Weights of a small GPT-style language model, trained from scratch on English Wikipedia.
Architecture: LayerNorm before each block, no biases in attention or MLP.
Each number is 500 + 40 x the weight over its row's rms, rounded and kept within 0 to 999. Layers, rows and columns count from 0. Numbers have three digits each. The size before them is the row's rms in percent of the matrix's.

# v: layer 4 attention value, 64x320, rms 0.109, rows 22-49, columns 80-159
# o: layer 4 attention output (transposed), 320x320, rms 0.102, rows 22-48,86-112,150-176,214-240,278-304, columns 80-159
v22 095:525490536502488465593525500566478433478537481504479483523490445484477501442600594531513569488529572546469559457573468489473535477450438521483452487500490447448499495493502575549521607511471543478484515446448473428480564531489486508497566456
o22 088:444478542487566571508529521515548484496472458526541468473531493525514504474460522521507474463504495488517467462511449476539511535514494528525457471522513484506462567534617547503499429503466500494474446558431492434498547539492468540497411521
o86 087:537533426528512495397513483491445586468488543591517496492506540492554477517445480559480455521453460552473469509417506466517492478547572547532572518509536516545503504498423473529452485411513495579466537558561539522502450502458502554500445535
o150 093:503415561516444499570448523485508493526472491474464493563463497490456529514471518419447473458496502437426497526506498474518508495500515528489509481464454499495453457515545503518528532527493486467494462570522494503504451544536614400538601580
o214 088:484561491525451486489558467465440496478614568511529537483493500527436463524515505525532544494516516534576557399531525495497481577491588476462525545536472534486488441535524481475532452463512511503552533407513464557562502441502480495467450461
o278 123:500487436476455523533447504478568439559428489412505527430491505482554489507531416509551548538510539515457457541497552583436452505478465492465474490498529500436557573466507513560527487580487460544504506450570449487499449541517513487567563442
v23 099:567563585547503510393486512453528586450508482517496530502542449522553474553434526477541467499417515508500460495537483473475476551504441508445562564571518473419524497482522499413559580558499524563558534497519529457551521481486496449455523458
o23 095:445501455471410482427543423465447548510511491474563478536495508528517467518621510570491486478498479483523489439546495446441509518503467534500471392451554525516474519486443531509456459518447490496509457506442530497525572492609497478504435525
o87 097:464473428549445429493503458457554478507533531439479501463472568482471484546532481550464509559533456513514419485430477495590533485471493544513456498500463507522501505535528517552503485515519458470492498544453478539421443470490555488503492481
o151 111:497540523467526552565445545518501520528461539565509492444527388526491500464478499494468562537499570453509549471559538480433468499538557433573511537454545503448546491517444479469502461449463570484531522476477459492545509472531497612505467542
o215 090:475509467463525488478552535511468460512435518509484511556511468471433521484519469504552462452448477474481429574518492560468446492478470433452526529504483547465442389467496465632487459402459508506480518507531494495561520534460524455521458488
o279 108:522500461439526532497497513488440448483438426502539498562519488465542504529452569480553455507540600533467572481517537494487554513546449506587479543465569547578534527523465553513462561501546500479468503485571484510524511566391454512489513508
v24 100:508560518536479508490486495469585449533515528531478511457544486518457510532495453479499561466561548525499518454486530479502481510484498464525491540496499489482483597531534474546423500481501477500405517410444504513491475530481456530510545541
o24 091:513444530522490514500432507503574496478555531474541468538500499435534519437529538496436501492486486548449499410648405515518482468492513516565546587482472496544556506470499570481497498527433444524485537544515460507481496461567503524505558468
o88 102:513443471437465454532480521387460442429511523477524515498424485567529490531525595528545536525433437466505440555531490477485529489491528476475471476495482506475478495518503451464600517521525548497521495492554509502471477567500510511539491514
o152 104:456523584530579484572490453566486504527437488489474572536512543497446423532480536462501454523498561423539518564489540477478485497491513518496491393494525573545472499492500507508493487464501569455518457427444474488578552507471511466490448536
o216 086:549502553501476573499493440543573518466473487590493491434467474457592533507459482604557510561571499488593577482460516542459496467513484504535574486490473535505539453490506530433383489491584434526490534464517452507511497496406429531486406455
o280 113:498585451538490552523516504533498538525549500458483438527476566479482515479504393484413406468584562523509488467438536527538486548525463489520525511506470476552451480414498449537477465506487487535463540552530507474513552484542599496465533572
v25 104:492540529445479510575436483455500564507512489484485538483502478548476498456522513421530482521496547389441496499491511444457571479491489548443538527481522550501458537457494487511525455560462427495469457448497401493484444476519482528487539496
o25 087:533551510578576578535561572516451482519448473527514521510470468517481442549509512494502513467561487508521497456495562516530507471472524491594497457502525554472491497510476501523503515493553574524526473503440463492513503496424475502575522461
o89 103:482421482460535495411490483490459490509547499511525497504509511460493598553443468553474514511513471544496488520527451498509397520466493490527449443539478387456542478481527546477465486494452451481471586487522589558485495549524582466471443533
o153 109:524445535517453466544508468524525536448496503519471444518531517455436457526502529511500540502459467456556557532385545460499434536505448535447499548445500526528446482528488447516468508415505416460553456443434551506496487523461536478522499436
o217 093:523557510513491448473502534520504529508530501518442471488540510609496515497484570493561484532506540544494533449550435584502588536487468516519511488548512521555460502506469450464506521427507485501485429541506515449541549408497448440496587449
o281 116:469517551524483483536432557436502510521429543394514531522475583490521439539508576518517472437473516477534481521562525574477521562501545523435458493471461521524478450468533495478495437525515617520441523554507508482523593470610396543576454527
v26 105:482527549508482527477527525468461438500506453519586394452566512488476498506403441436462472513414423488486436470444580504505441526426500478509378536565518496563481523586517470515547540557418521561539431509508440560497521472503428515490505504
o26 093:485502462526499467494535602453614526490551510537502538543513522489478541533500490529529486520573514539545500464494523529539493529508545565507498476494528493517494518560537487522507473475512549458515496444513502486405439465461585482479394466
o90 090:524434469526490555506508375497411548543487459476470529518486453498536460463479530505462506492418573469452466536490455521484584475531469474470521507427470547446510531426503510568469463501558506454413510548498505461562500520534485460539506473
o154 115:492471510552544435537502525484528443465484534472474455433475541569566435532487482566544522501522468514513557538530457504471520516537480454459475479394478453449498458563458497468471499446498471523541495497541478524504575481475501575498552534
o218 079:542433441536506529430541496541588492512470514484521505441502512538482449522548581494509494525544460508504588467500479517505514474493556516501553506530536517496554501464468487412558514523468477461455536582406588459511434465544458500534471474
o282 117:437569527455511493481438540504498479447535546454520533537492468550453549510554497480479497490564505489538526458545535398522450486541517486551551464541451474468567505465508575441487514467583485529528551410490504490506545460484549468483583553
v27 094:512534571573514506495496515428508514401555442494500476526489463419427580569499518495528434472530476443568469437501471502578492503588484499493484523475457442534541484491540534562476438551458492544478577480461493511504472449520534500586533529
o27 099:502410467487581539485522464593475478473491445499467454491537545526499490504518498498423543569481526493411479535503433470465523467489489476505522479504507600454474474487535565489515538519491534462542438477482423515484478474517468477445541541
o91 094:484467402465530493458537491456538459601475512528487600514520508503557481477442476441502451511488459541488538486470558528430557473514496470546433526485542524489495441448539470473522518504541508488501449508582584422530533528526465485478463438
o155 096:545486568553410488479521550516579514515508552496483463483473509494528553582470511510513459511512538520469529479537439468494466520478467515481579505478453421500510471515483479472446498442535547532461486520504560529478496581426499567579516474
o219 081:485493589438516475540461524485484527525514510479562491438522470452401464419502516477476545472477591457508557574518502455484517553536509511503490489536526424467515496497473455548516526465563507520571530472505472521512479492547546492495430451
o283 131:491539511545481499464501476552496522527409476480493519527493499518496456469500513504516554464562481489546460501469490520570472540490508492524511464516523455541503604586481491439487517463455482437543479549484448515417475465476495498482531535
v28 103:547498478495570475456446554509408499477521521491530546544439465476443443529471503498521512480498507546488469470540541497475424492517509495499462462442479472460509488515492452411451509453514526477541514413473480522483449498474539557498508509
o28 091:463566523506535478489476499495465559537485511535510516472536522513495519427542547454450485540530456472491470520461473478558431496481520469507450536491613582591562517537501504504529423485499517440518480526542523543574525463497538529529463524
o92 096:418519483493437495579531511523578476474440491528536451503467489560570558514497543427446512513437524497486575525467497493473544528438375507506467536531472522554462481449496572585541549546473519577487502511492553479544488543491452467512521428
o156 100:586555423550537498458493513587490564463424451448544492527565472446497504511532464600464493440477548491470519535516554556415513536517462539460530513511438458463476515503484495448453527435507487459458513481484499525483564484539549450556513516
o220 090:432498483541510488486486458498483515466580518499489539514484511457482435519440529535540530476435530481470451479524471548478488515524588504470480431469479556503491553502508517470487446548404501493492482497493493499505528492531484457486545551
o284 116:577434504531476524414440455483478474504504507450555493486457519518488487556522523598539499504530478531457504529565520517532483522516567531552553501488540419510477562527479499497507454558472463541519553544486520471444498477568461469477490495
v29 099:525443507576443440547533492519527456578501438490480564481523549560488538542466463511514522531476503527487467471507529516495417536552503574434505499487528449490456480452504523485474429503507502545479503522492469485483436483452506489515512497
o29 097:441579517471471485501452491528546494436515504570567419460433414531487556439533504477496514489466458541534504500470435472507546496453497448584511493539546537491543544445461589461506556410486555537547475486471521519482545447482452607561551514
o93 092:521522493481483496493427426514528553450469547481472540450502418503488438463499569479525528498486449468488521498480487477502500496457511501520464518550484508471445554485494453500515498457507426451382468494493505481529502517545451488428464532
o157 106:543454493501582490402533556540440537502550461461532519555493512478559546543453474510578498522483542550487536552569514600492500479499540541427520498478565489464561476552567549523534476552497470568488589468529499498532457479517482457520509520
o221 092:506464559576400496465462464533444480467471433500438536548465498575469476442529516545486499457525571552448521443481481556513522425454481481475541503468488497531462542495477491485532441521536489488548477471522476559534516515473497504429522458
o285 118:508514580492470545546593527445460458503508545510483440529491508387537576522534412463492512483546520535511423502558547473494504504560515438481498451488445485461538458597511513577423527505464498511625510489510478501465482548495480450524521522
v30 099:504527515488522492480519537478511472537479474510541476501485477484435415567474455488497498479530458535447422484494477541414533488551463483484426526426528561473496481475394437430439509498474571519447447514564498504445561456544530469490569467
o30 090:562486512517467488482517467470474477523540541533496504517475450565513513446550481523533501503484539517459515476520492427484443566519513464526497520569513486500443435470527551480491556541523507400526478492559529506481434518533436453443501440
o94 103:502473425513486452557457472516474485473498491519490510512498491501550532508444506463502482429488477478564467525529566490594462512469557545433547463584486469471539494491573419568536468506528414530473583482418500430537485488461514552541499587
o158 107:498502542564573478454526614504523500507499537498468496486509589518502442495474502493496546514504470470526590530529459522508503579499489498517498512525474542516503522578517505600466541525430510510509515521494506556515554485611478461473496487
o222 079:480528475459520482582475599562531569451496546574529492544574480506454540578511548518516508541473582484434520459507535513554494534499472512475505520448522408539410503524457518457478486481513492494451488499506516550517509475530529476547448525
o286 116:483440514499486584393489459505466481489528453519505490472488523499480522433550526512477517511511459510524532471485525500496498460499438471582469540485504507459568557473486558489466482475435568473522501487526519559474496468472511547553532403
v31 104:488490457473498516492544500578493509521464512483527464521481463509439525569451462481508487482449448532464525461497491507464470569459472544402526564544555523509498511496615480551475510448434475572553443502515478445572467492535514405439502522
o31 096:484505519501486474516453510421483489478473508531492542421494445518577532502491462459531488480460503520552511543516540525505464459481455497523576472495516425445554422481520608494439488525448524505549454518502419468423448480410459505550483505
o95 096:519527458513512481520463528511496515506539495550513486549510473509520599474482553425456524536469592553525484584453558467534508516546464565486454524462481524541392603519475497506471509499513466489452557491509544553502561594442506566509484490
o159 113:521453528487503487464538504517520538493464462616516474476579522504473472492517466491397473418504544458454449487454441419546491552468451561485523507479491475498525464468509493477537468401483556543462518476503506457536538540603458537478509543
o223 085:519530482499513505432516520465452484636522530491430511563616566413557469556534445547528465522553485483502506465581438518507492438542565505576467465528525558454499521487484471494599493483498493409537536482457512518538512501480489536453539479
o287 120:447486531450490457537501477545456468447535520484453515523500538492508475478596547518484508557568493504508560494556461472520565451510521397458467489538523506471528463483484539479515520472584499472478547564475543545444494473607572480482487485
v32 105:527466503540515472542531544565528508517509535500510483473531439511529478440444528543440504567513486452543481472496494468538497476481397548407503593430514468529504494539526485404533578514506545539515533546428457521526584489430479478498542551
o32 092:471509460526480482493505502464511449558493476482502506529444507501431447429572377559571452402453506504501432486539512512492447526526483444543496523468491548474457473526572483543521466565432452554518498471460506513537534540484487527389509513
o96 094:468489484437416519532464406437525563427461486492523512465463470603482543579530493501468510494506542551506559523488510510462489508504565515593488408609569487512463496482470459524514494594531514519479500473469524476492414512546486525519520433
o160 103:473530513532554517507481483553471514534470521494507439511535569418531465524574549405489478528566478481521483543500502509548521517463417476476558428425442471446548531439572512508495478434517517516501553456511449556455526476497444507592464518
o224 093:555532476481535524535525551526529430485554482494481424479522499428525473453525443518427461446437467544478537491552509505555481491513522501504481482536572509490518535466496528535507488453444470457456525530550471469476576470528552472460569511
o288 119:489448526534550558460516544548485493474467501496513581501477536543486461469441510475561550518549490476431474456498550445508519454454532488431542545442406495525508555535498474539455518434460504528507490520518510507492466484509495427483454512
v33 100:506482525520539517497470451506436389508580516569515470452431461559452534435465472470492494475499485536492510516465477467468527549483485482452523536500547480503488528489561431524505514442479464533572486475489535496477483515528434479542530421
o33 088:486495556514493475543473528495527502509530454502505517544481535433490510554513445534463540459511532481509476503518467467510478460516512527504529540555472526475486455531452489526481485568498523455437466407400557493527511503543540471488476474
o97 096:425514504473464528519526481542506545494452493484442548466603524493474455534500550467531523500497564480498496390583485524483549473490608552515466481473438500530472515439406498457481488513478516517482515556501429515568491550433521517513459587
o161 108:557511589475471433518566488558502573476364586485516534506521487474560457465509476495549557520463465483510451512491520480505557510518400471475470498440565580479491504529525467500450475451507488543511519451576517586545467552514527520522490417
o225 088:445505530486522496522457467485517494476522493474506486472447493465563542440526475525456437542502444450539475507371531414486463498497426543553503598507466438494472523566492509510440514581484471491488460490569488500404459477514537491470459518
o289 123:579459393514516443462512506485532492495529589480457489458501446524463598568504504537509422533527409509454561556498535525518524536552429464485543427483536438500528464472579487517523520442470489413464507504514522503460550458530459497523472544
v34 092:498521512456430442439511452421517516496525505471529558556493452488508477528480538536399495475445498449557523527510516532545514483525489549501530444490468523495542544491491430500548546505435499450474519516571528495481450483552548487487497500
o34 086:472479465527536503487476447476491527501525483493505479442550567426516535473484521552518529516542511522547518512456507443474446526480459422533578530509485477469405537531437427560454580529493526513481601400508464502533510540494462514516440555
o98 096:512472443516528542490476523443519503528489487478505457475423531510492570550584477469502518493504500468505451473494533531551533504493494490479468522530455478455508432460553516507529432426504502547519477472416507422527517595431535555520564468
o162 103:509476474507529489599564579555544417519561540495489452528484461509498481468487488444495477518481520472546483478499464500443445440506534502539519485461486458530430522492461600515545483491546478531433457462517492502550485491479462478531524493
o226 081:469504526516507546460482501414419554600422487532479456542519480498477484499515463509554495502472492508477515504589525506528487533428518507455491479526545534512436503468571484453469487478445458500462470551501470567425496481515512472534423510
o290 113:483490538475521544469535515516499483494516563517458504597578515526510461523437467529541411520530444545470509480502431502475491534612541483505424476440502581479532490526482505478524548515509514401545472538483523519494448445549510516426497510
v35 100:425523511478403443482528495493458528525515488467549504543456551497530559498467554541505523454548484512498551482494485599487528535465457507532514509485506568607492542593509487503505508483477518483573518558515511554476412466507541507489431564
o35 099:536459589408512549507478459545517462447479446486562435562496454486472507513513541512505491453443446456496446472488513452450527504553484546554488473471438396500495520410509535511469566452485451467495555594478518452466520496490327522460471549
o99 099:487504470494508475529496472435493534427449513552431544500527532538471455519525494480472473574499508477481545524529573469506502485443479545473538498540471481442518455477518517511460485547497455568431424426471470484538529549564462509476461426
o163 112:547503414506548466509553445515530458513516495563459487448546456541516524494493437542568476493498492522572485607514578494554474530558444486438454484580548484491468518556481435522501413509516480472594433535543465415545444486490570467494509469
o227 100:569442549550521506531517526494552534493481531469440458442502426465472510465481544443498560530509529546504487539438488495458529533472518450461481491486516479441491472520563495536542585495510524473517563402563540596526529497497470466524488509
o291 113:503545472538506557468454540578516481514568462497505616594529490471533504477533500449492484474510521472573409430485478450471483486489539550497462470497521542557464454588472502514520582449502563505520540493499524504455486542531557546434531532
v36 093:504545460463571472423549612446522468516506510506551495429563517528513508481470552477548423521494497458469434467426515526489464465526556499466600408526501565476513654415452509494522522471506515557526592470537503486512533528450475587529474540
o36 092:508516484501465459518538563470499476527456563496508513517526490533443593485506527484566540473426484539489535528540519559512540548468512509502511470546460501531520504515527477456473467475548431500477466501478481597487477493489522468534511509
o100 094:601440575579514547501416370520543519487524479548511460529494508490562468526439466498506517492549452447501601560560495513526554494509513464448433575443478502492488451571469503528462509464503483449541475548487515523422482493532569511487470486
o164 095:482432456474476536431537530561516484562520514508505461535478525475471482509491452516488494510436554494509399486488522478460503490490484543457566452462545526521546485508591513525537503498469517440508501509512561494498507438485492470480546570
o228 084:464521488472531510538438465459534531422519474392513500454464520536498482550460538523503540518443511514483507533483525457489516488421483527493503492433562419596546540565488448485497485493477502516465508547477462558510469523535484495473462504
o292 114:518535486486417504461527518535448534479493457459503507468473466470495453508565508428504504462526563564468508486453517529469509524504515573498468535524572491502505502464477515533483496562462608553499470523515492450559512376562482517506546469
v37 096:465486503527520543424448530473520420526526448506534425549570492550544487454590509595463476566455485534582474503534556507523490555521504572549444485608485483491519447486489467487564499494557475535497524534539509436512489516575428574519519510
o37 095:447473474441462530510459556491484511526485496483523469497506546558456485454469462395509529492493433457468506452578536479494438496455488477461577561465519448544394512456537500457486489525416455508468477466431524552483459548446539490542478501
o101 091:443451537487517498501507522470487508473511521447468526428541488495493468473484497433580529466584537514504479543538460505506557457471589502485580471562541503508539525538474503537465509501459547514585487548504446480419525469461521450440503583
o165 101:613523428574590443533492547483555568510477545520524500479555503479510472527495566576500466554544480515530549475481517472484536468523424548435477470482435518419579555499487549469476498383499553483426510534525555517497551474502519524577544453
o229 098:446477597530434559426624441482499510509471541465506504516495500587489483492508529492496539503494544462522523459536539512460504577463500454506472525508530496507518466479556473514488509512510437496503505465529427511527494445560457495494451450
o293 108:573564510521467431645492412561546528488464547502511455580487491374539508520534561505450474486452487497503416527458389589501484516499468523524447517455446544533463538491526550530501527488455469526502481478481531497538476522524486536558584527
v38 098:529525468461518515551470453523498523599510473489482521497456445510514502476490523493461351440609464481475527516501500527483510471447577549521512508516487449627494416459454498527500483497492532533585572441469554499474512495451521519420499449
o38 090:558448452450490454477550542553603486447563499539475469507497455484484495536542411554475548511411513569543501507509411495520545547559481470466525478498514530469487498534518483506443472460494472449445445501488537495485517479582528445448502597
o102 100:469541476552449490523511519496562515458400556458488572493463499516594557593520517554546579482487527498490506457502527502490462594444534479520535468463508548524481554483507470492499515540507459498433467515538493470502489549503445519503498485
o166 098:521501530480500410541490423460457499519509478437548503481550523458474533455479468483493480521451541419424446576422479525514487472488505512481482564556526512518410469499470444535446518441494514571488585414440518472548570497472530504495485492
o230 087:526496539523490575390505461455461513463515490461514565486484549560435511478506577529498518540517466510481519503552549526509535515485473502458427511542490523446491475510494492458522516463463505436494501521478448516493457510451465410549481426
o294 116:464493530559457478499489436488475512516426491547538491505550524529402460517491520494498520564608504449567569505483541492515483417464515489537456476487473427508509517511434479516525489500490532513498458462552547543500503537469515518550555492
v39 100:440435491473497525500418457488538564496542488463447514484526477503476533557437579510570522521506522503495501496520446507546554429491503435519541439472570530421548526554481533492499494518507490530475486524508492451532540578530470477465423489
o39 098:556409447538503441460539443516504469556485532468451562531462506556495466487585485488490507455480465531441498499537479503527468523542491506501504448460575485459571501470496516478554492411449467503552382532504537442458466417536528523415527552
o103 090:530521585546457535492530531511515530531503511594540497477575551507557483436494373444491568498491506458517548488515542457479524530540453567517492502569486523542494487499555443505507530459499418479497517516456497566424378489456517483565554489
o167 101:528518512494533512526517531490445462417538525492504516578451432493449492561503515553526438462479578470466474472451525571532482440529497528448537445552427396546514429536521521493486554536540544532458488521530555520470528528491491521560502485
o231 090:409474492473569448511567519502513481495595525506473364461498471484506544519445578481531493462516435502474424556560502432500454481515520510484445541418421445513552491461447506545572492509533487499575568493476502518572498516527504520476537472
o295 125:562469436482495436496412501482524490413468440429499485536512587507519510530493475548476437488510513456471485486463418551466505421476581495509472533474470559546473465464493556559475537527482548505522545459497499501502627488492463520498438499
v40 099:514538530495505490555512470506518462474518496546470407493554458548496494506416465535468480514557555479490477477549547494512432475437378481514563394459555514488528499475539555525458445530480496560517545499542497474425453449498478526534410473
o40 095:536508498492510500488508535554457469558478512508503512464515486449551525489480514529515536483494501435497566525487502504475552523456466507518481550577463479455440479513473519451553497518453491508497442389522484538468494536586505480424559447
o104 097:523452520496491534456504496498444534469566436456524509523554567538517524496524485498520567461449437402480437550514526568440487464545562515487477549511418580435515509504572450483511484494509496442512481506445531559573574513477569462510531565
o168 101:476532413483581471549537428415484499444497510512583484557530484554423548520470514504446495516497544592505489503474531447508519509480493535526451509436553507522455542445487564544460523543433446506403554593531509453498521491448555480567485510
o232 082:435518469469469451527516545510508532545477483458510515525496482462446522503558595459506544490485533527525546511575461507575544551456549563533448574526500452540468498528399474551526531481526579555562489478454504473494501458542446528511485435
o296 112:499402528540570439390482466486537488530504578555410538502442518435520474491504442498476487502520440457438554458480459435529516570470555463467410389469510550503593474520468496431459472453508573542585550505464486455441520485532522535502487548
v41 104:463545470568446551492581495528514538467478492496519487515429579500611446480484554469495495511441473521505484491515504517440465478530526474476532593513500511473478554540491442444555565505553510505521459545514415473504488512545527537460541554
o41 098:485554505477591466559474472489512502483559471513564447547478454454475485511513441499470513476538501497473450480474445506568483511467474459472519499420436439523496522487533557556441485478509476474458482438461491555503583564535463514483509515
o105 095:516506491499554487538482493446547435548482524475549529470525446563461532515527450581463485514499485488450469511483565494504553513478562485418491452553563477532498477527505472478470506552497598525491532520541568518486467473450393465420529443
o169 108:419409482480434482408550535468526475449485507507501523471492480543475498551493530509514562495514554497518572465569465447547517451445436584594534460464515541505519512513510480445530436496489412521454424459477472488516505564491577531523486540
o233 102:499497559547457533469515467513478471519524493454388464522534541516511570474499531517495508470510478498516510560604472551449505494546489520535505505560455553472553496495540524508510462417434429544500558555535491454476519436432478506488576550
o297 111:532505534503527505598466575533496510448484445510462454484523528433544512437450535442490430462499609540513474494496492512535547484499473445506488455472482548478631466500503573581468530498528460502522528488439513499506487489528572493595468508
v42 107:492456472543515506550559503534494450490486484492470475544500504498444501562463473526473455496522499525432500523476550500455494520492453543455480475576500443506493549547487506479518470539586574488550453449533543442508483526535484558566548438
o42 098:482506478485469535549550442512545452477485527510531494520503579447499491479501488498579477577415547488469493474619500557451468484541479525495503461527513629504462463493460475510503466483380520492473390527526509485543517432445407491519500475
o106 100:522538518451471486433503570447474508524500479553564489482503465473492514460515508448497479467478471499514535512446418500541514535562512407451479540431483513514472467469505481596471550492486435546509536522531450517464522488463556421464522524
o170 106:520505553515514512482449473504497487478476505500488497462537517464502508605512531544515478572461512505489456499444501440510494480457547568575542465496518343474607542479508499540512457482596503575492489480455472456451514444478484510500482494
o234 094:560522542497546522522510476531501510585479517539387495465496510549561474515420513456488578524480472520580488542443454516465517454470504503448463524511566545420480494479516588389552529513487600468495525481474536590478488525578489501453480445
o298 115:418468506526452521538469527512532579486484494514470566541459466510462448522531522494457422503525510522475576560497565504489532541457514553584563505460478556534551491442464515447470483522523556513445538571496475521560510502525438456542417495
v43 102:452483548441449453491488480484529522519493529453500401500442456467469502512519498533440498490543578477481526516486502457500455504535465523557564439447605523530533423477491473475553515466496501470519611405490412489556552453503513547519512535
o43 091:500525486502515511532531508505477510459522566436493520482559556465438449504513464487456493513520514553526481440438493560554521491554525509453521496454519557543423484518543377469509552547565494507556554572567492558551522557433567491487548482
o107 100:513468541560534473447482426489428455476494443501509528523590483523572525546503489582540507512513460476503495466557480514449571466529556473484445487455407455485499589578524494495538429534520473472409486521523554477431517543513460482582419429
o171 111:481468401473499519544482562557514494524496506488492540487472491460527472438548520378539481445486529497527459507529544459462481515501467444514492509529457534450544435423463478495458588457517526517452471463473545538543437516582482504437529546
o235 092:502505452538551545507507460545538529513521495486489508425477475513486488530514526482523496523423560504567581598471520511484506543500537468493538596491522440496528524478502554475520549505498452553472490448528557543443493603492529453517535544
o299 113:516450463548513559490526568476521488544495509594488562493447517555443513479478507490495540505511412474474514519463495409524434465456439524487499468549504569537473481463504513535479475547378579406546481475395448434505492516496469459483497539
v44 104:443492512459526468481538448538482473475411519549548502490434479463524485499454531489559589539532457471513485517488544487510547560497473464493535560485413477529570440553471492535424460496505465481405608461471502551432543467534544443543495576
o44 089:499472447499500476510532465505495458525535516441468466514533488510594479519521487497442468565514513532516478494459547441493482518484509469437575466523518506510498532553540524551561445530475537493521451527557499466548468460454559470456521496
o108 099:504535518509487549498504554522491475444582480485473574535568479460431436482529499483498492500461548544470490550535487482482457495542516553544420519574494459404509457433476551493544513535468541503465443498522484487536486522487469506458500475
o172 097:488477494541447492445443446505456480522462533528458458462418515427497545514481568517510505516506508482508628516532551570488471548504471546491498457534516488525485481478498373547531464467456492498576513549566527569489509523587570460505540499
o236 101:531456527500479500476440519495446501536460489568468532480497516485521456463397486464520502488476454556481500472531519529622570474388464490519454551400501583514479565577516518478572507484520500483510526524501470497500501531485584548587436449
o300 110:483568494473524461556463495572479523555462498514509496539471495576574554449450479425515502462499487486549530466510471484506439508531529459421479474486518529525494538525487501479461506452531424553510567467540522571498523547495512492502481549
v45 105:462454499542505402518480456510383543504477535585568476495500548537431467545462428465471568534438497608488501446528480462504435513550490627493499462535552533506512484518417567509478547487457451529540508479455564470546570518448535453476542503
o45 100:526509456448500549539398515527543419477477499490520550465531400413468523467488514529505471480484551476517539516518538567478553536471485481565497541471510461472553508488527471549495490518527484489588498542507512482513371487530549531475573374
o109 100:502489454511509550490619494575549496500478477498405558529542488546573521456503582496515537521483517446486496543507560507503490461472580494406528491464444519443371555496492524451514467582476449506400497447561465584462451526540412463531381498
o173 106:469446516492527521487464520470477516482578506561533426463409491482480445508489478520533552446507527547528476471453506502434454519485464548548493488549473415485562511394515551521531542458480557527505486532408434499526484459599448538454452511
o237 102:525503541494470499490455517425520545572488487505557385512445537488477559430492456477444556514489457541452502481481507490445527490523500509477504538474487507540501480541503429558505513507471511514504545502564478479487514495499584544532494532
o301 105:480548498549517464529460510516427518405437557481502504484564463435431441526513497556503448485555402522561531510448490438592506519483438421526504502482527465488563506515547496462510543454464519490537502522516563502470524503496535498521528557
v46 103:497506568505467475509511497504571490475489487496488478448484513556519500506488517547481430447493476472499501473442527461559492479551488467506468463476537511545481487588489529477520519464593510521496465526525515531520542524524479541558522494
o46 089:472511541504483516449570413555519528474480505511541448436517501481489488456495513512457555524470459531513483469514509524486422426445496572537455492456542515451408527531463479450518483544487411495416504471514452440531443540440525532495478479
o110 098:532422492529492552503502498438577567459483510506486476513512471593437527551550441469455518516508468513511549489496495470494504504500534440465562496489418546477455490465516498531450467535482457511490491440434492421507432592466454460463530487
o174 109:463537480513477445435471540459470538544516494427532541550448555472575496505523530521541556466578556525452492438525530500497514568526493542474527455520502436533546489499538549552561468508521530455518561534505491551505561460508549480493451487
o238 101:454544453476538484548543525425488476526453479539481495481476497479508462501491508588513456629490473513494478502546524471521522465481532499543569581567514451467578524480554520579548476497482496487558419516534473492573484464523521452548580464
o302 108:558547456447561498522496542450460515522503490518553593439488515524544559455495491513531492481461496457508457500489544546501458553470537509492443497500518455580501445470455429517473551506538528510510520461467543515474499465537547469427438548
v47 091:506488453442519432524466463502545485469494538496580577493518447563461521477457499452547532508521456501546488525535519506592457519530514538521452566529429526533502508524471487528628543510483511459524487475432559545459539479489469426438476469
o47 090:458525476485529541555502497488484551531478472563482479521468431441560481537510525541472432519536458469521494536471466501480524419519436541491466538547493545439510524519581540562521448449467475523458475472525469497494505576553517604558412488
o111 097:588448478539433498516495533540413479565497496483450473452476611417543493409502464521527464514511556547509513479495502530481532496503530449510591465520534589504518490495502548453448460482435471533509563532488408475489415425528517504520469484
o175 108:461463592486509544446463495499549468433459514467550483467518571552444481496496516467571512549499480481459579510428519521484494456488525543446503472465485435542416515588518478528524493582495482405489525560589525497539556553507547448459583516
o239 081:457487528527547514466506517521475500502568542522491510544465510484488469483569419521483573468470462518554497493474556511468454568513451497512468526511536468479449534476521517464465527556487554467519495474437498539542520504482519490495495502
o303 111:466591496525557435538546483527518528474496530498487506608550464535417504515435527440437568473519481486489492519516504468503511520494442553514449528420473443514558403517473441552531500429562505501493487523525524544467573511506498540428531518
v48 096:470497496488528452521452508496465515469486477455424503438489474457554512493480450551487496517514572483476480550617485505469521541436537500502533493561534544512549499519445475515591572460480516528506459485459428538481463403572518569478555516
o48 087:487503419499372431551542448487444512434469464450532542510484486488525493492442545556492493487493563531520465528484496500461513492485540520498508569471526529539492461498562512557448469509493502551572477537504511518522459503455494448500515489
o112 099:486545479566466544494558452432500502624507517460551481553530531567526543498532563472515447528481426524439524563528536500527524507489497517503486490443493463492574532497544464455492474514539511521479458563571554499475488505456488466518512463
o176 096:538471490514539541463415467566535529507518496489456504471461492422506482503484469508566514510497469432461461467458567572513447455416505469434463482539523459483499517466488574512503479524431502522527548490513576483489539515508471506508530470
o240 091:560462495534516497484513502593503478455485521530546441417500536525499548473556547533528517500473564454513537500503480551527486483491583496481538530575495528502496519491486504509430485450534443432492511469494525540570547507429489424551544569
o304 117:546542566489524518473543547472521486371511519532466514492562490492466477456472492493490533506508539515530500455469448511446540551513458479524498509528461531522437514502518479529571468475418533501491516423471453506510531489451517540511484532
v49 095:501509504455572432531493493468553508514469521487512516543471525464477525518558436553550465596515538594606451528505541557518578504518583503488521499533488460472537562512478442497512522456458486516387516513470501509495498501506486540454472526